From a checkpoint of a small transformer trained on Wikipedia: width 896, 895M tokens.
Each number is 128 + 32 x the weight over its row's rms, rounded and kept within 0 to 255. Layers, rows and columns count from 0. The size above them is the row's rms in percent of the matrix's.

# layer 2 MLP down (transposed), 3584x896, rms 0.0697, rows 413-418, columns 768-895
size [101  97 102  97 112  97]
[[157 158 151 147 117 162 111 163 146 126 103 146 101 146 155 169 148 100 162 147  66 107 122 152 170 107 178 116 116 174 111 167 166 109 164 148  97 166 130 181 150 136 127 135 135 111  65 131 142 112 108 156 110  96 109 106 150  72 154 107  96 193 154  73 169 152 147  71  97 118 139 125  74  96 107 112 186 194 118 104 194 111 120 177 131 133 167 174 112 132 113 158  87 111 139 158 142 140 172 121 123 147 144 100 163 149 136 146  89  62  97 113 102  97  74 148 127 106 128 133  95 186 148 164  65 133 115 123]
 [146 130 102  85 184 154  86 100  63 117 113 165 188  99 133 141 109 123 153 127 134 111 129 114 111 112  97 131 131 133 102  69  53 133 124 145 116 103 206 118 187 159 100 104 193  76 135 159 108 153 112 124 105  83  68 105 157 121 132 128  99 127  95 151 111 168 149 165 129 144  98 116 115 156 103 193 128 126 164 115 115 129 175  99 139 179 137 150 174  86 171 145 128 130 116 137 163  96 174 130 147 108 146 109 167 125 135  56 134 204  76 111 133  83 137 165 184 139 138 105  98 113 128 129 172 118 148 152]
 [162  87 162 156 105 148 133 152 122  82  79 164  88 105 150 143 139 160 108 128 144 104 116 143 162 136 107 158 116  87 114 141 108 142  94 140  90 114  69 140 112 132 135  43 119  77 125  63 121 143 184 104 118 162 173  59 134 126  75  74 112 118 195 166  81 167 140 153 183 190 190 104  91 186 125 110 144 154 141  53 101 136 151  91 123 170 136 119 128  86  90 144 139 157 125 105 168 120 107 124 128 134 172 118 123 146 113 148 136 140 163 164  78 104 144 158 114  68 110 128 204  99  95 195 166 140 140 131]
 [135 129 146 136 170 153  99 133 132 180 144 190 172 162  94 149 104 107 128 105 138 135 124 120 174 113 171 198 141 165  81 104  81 182 105 114 158 164 168 153 107  81 160  96 178 123 149 154 145 122 131  82  82 103  98 109  68 139 183 105 187 122  95 113 149 140 104  82  93 153  89 130 146 144 168  55 142 123 139 125  84 145 142 125 110 156 128  81  91 101 100 122 156 184  82 101 130  97 143 162 146 136 202 148 183 111 157 155 106 137 127  66  87 139 152 129 117 106 139 111 125 151 105 168 180 156 127 149]
 [100  82 153 144 168 147 101 213 195 160 114 109 118  96  99 122 158  64 129 113  98 185 124 153 127 125 107 111 160  88 134 151  94  80 180  96 156 129 106 122  92 125  89 146 143  74 123 108 136 131 150  92 100 119 169 131 145 114 123 159 114 111  99  81 143 109 111 142  98 166 202 159 115 146 163  81 141 179 129 126 105  98 192 139 142 138 152  90  60 118 141 128  82 118 115 153 126 122 171 168 143  87 166 147 117  85 115 166 112 150 120 122 122 152  82  91 153 108 107 101 118  66  78 131  45  99 101 139]
 [204 125 179 128 166 177 151 130 128  84 115 139 115 154  90 142 115 156 115 119 191 104 146  73 140 164 152 114 129 139 110  59  83  91 158 162 112 168 131 168 125 152  81 199 121  65  74 182 142 112 166 156  93 178 119 145  93 146 129 111 137 117  85 166 162 174 140 114  98  91 100 103  71 170 103  85 108 115 147 163 129 119 135 146 143  77 146  79 111 100 105 184 174 113 120 161 142 134 154 116 167  74 193 140 119  79  98 114 152 173 147 131 137 147 123  83 124 102  78 128 158 138 105 146 157 153  99 121]]
# layer 2 MLP up, 3584x896, rms 0.0378, rows 414-418, columns 768-895
size [ 92  96  97 117  94]
[[103 192 158 134 101 109 102 120 143 169 102 135 144  89 139 140 121 102 147 131  88  92  95 159 115 108 104 116 182 117 101  98 129 100  72 106 109 142 134 105  99 120  59 113 140 125 142 143  86 126  85 120  83  70 148 148 120 145 167 107 104 154 140 135 150 119 110 149 109 129 130 172 123 201 133 123 176 121 154 193 178 150 106 148 131 167 102 116 106 147  98 203 145 117  88 116 111  94  81 133 134 157 138 145  82 139 150 155 133 107 137 153 116 121 124 144 162 153 148 121 110 127  82  89 144 129 142  95]
 [137 145 149 114 169 203 103 110  79 144 183 135 103  82  74 121 108 131 140  85  70 133 130 136 140  90 102 141 139 131  98 123 103 168 159 116 105 144  54  89 145 109 126  89  89 140 120 181 149 116 135 150  95 143 144 111 120 120 162  65 153  76 168 147 113 100 122  61 132 130  69 132  83 151  93 106 134 122 121 118 143 134 187  91 151  90 139 149 109 151 141  75 139 123 140 111 133 116 151 102 148 106 155 157 124  94 156 129 109  93 172  68 144 101 133 100 142 159 133 137  95 198 195 117 126 173  96  93]
 [ 82 129 153 125 110 168 138  89  85 143 125 132 103 148 121 101 156 112 108 105 162 128  71 130 126  76 133 164 119 102 165 159 112  86  89 158 145 166 159 162  76 159 148 168 178 165 159 138 119 102  95 122 122 174  99  95  61 143  98 114  95 111 130 156 160 127 128 149 127 130 134  77 131 145 107 121 156 123 107 157  99 105 193  97  69 125  89 110 128 105 107 136 137 174 146 103 152 155 136  74 126 176 171 134 139 136 115 131 169 148 159 138 121 139 172 142  85 100  97 118 140 185 166 113  96 122 127 230]
 [161 101  78 122 151 174 109 162 145 195  68 176 170 128 155 113 149 111 147 115 101 103 110 137 121 157 131 132 140 138 118 106 109  62 126 118 135  94 109  96  89 105 115 129 104 140 131 119 144 120  72  51 160  80 141 140 127 147  94  92  96 170  91  90  97  98 105 177 127 190 158 130 193 144 168  93  97 141 162 145  89  98 124 116  87 119  44 161  28 177  50 117 130 136 197 160 121 124 165 125 117 111 126 150 117 103 130 163 141 140  51 128 117 126  46 115  48 127  39 116 100 118 141 128  79 153 116 129]
 [134 107  88 156 123 144 126  74 142 187 138  87 178  90 126 116 109  79 147 110 135 116 136 150 185 129  57 168 115 161 113 169 150 106 139 122 168 133 105 106  71 126 106 143 109 101 128 133 150 119 108 151 139 110 100  80 102 105 102 136  74 129 152  90 132 115  82 105 111 110 135  90 140 135 131 165 121 152 158  94  67 189 143 169 114 125 103  83 134 138 131 132  96  97 127 107  81 136  97 110 164 159 111 144 134 114 144 135 126 129 124  90 195 181 145 182 135 118 135 163 159 128 162 131 159  71 129 204]]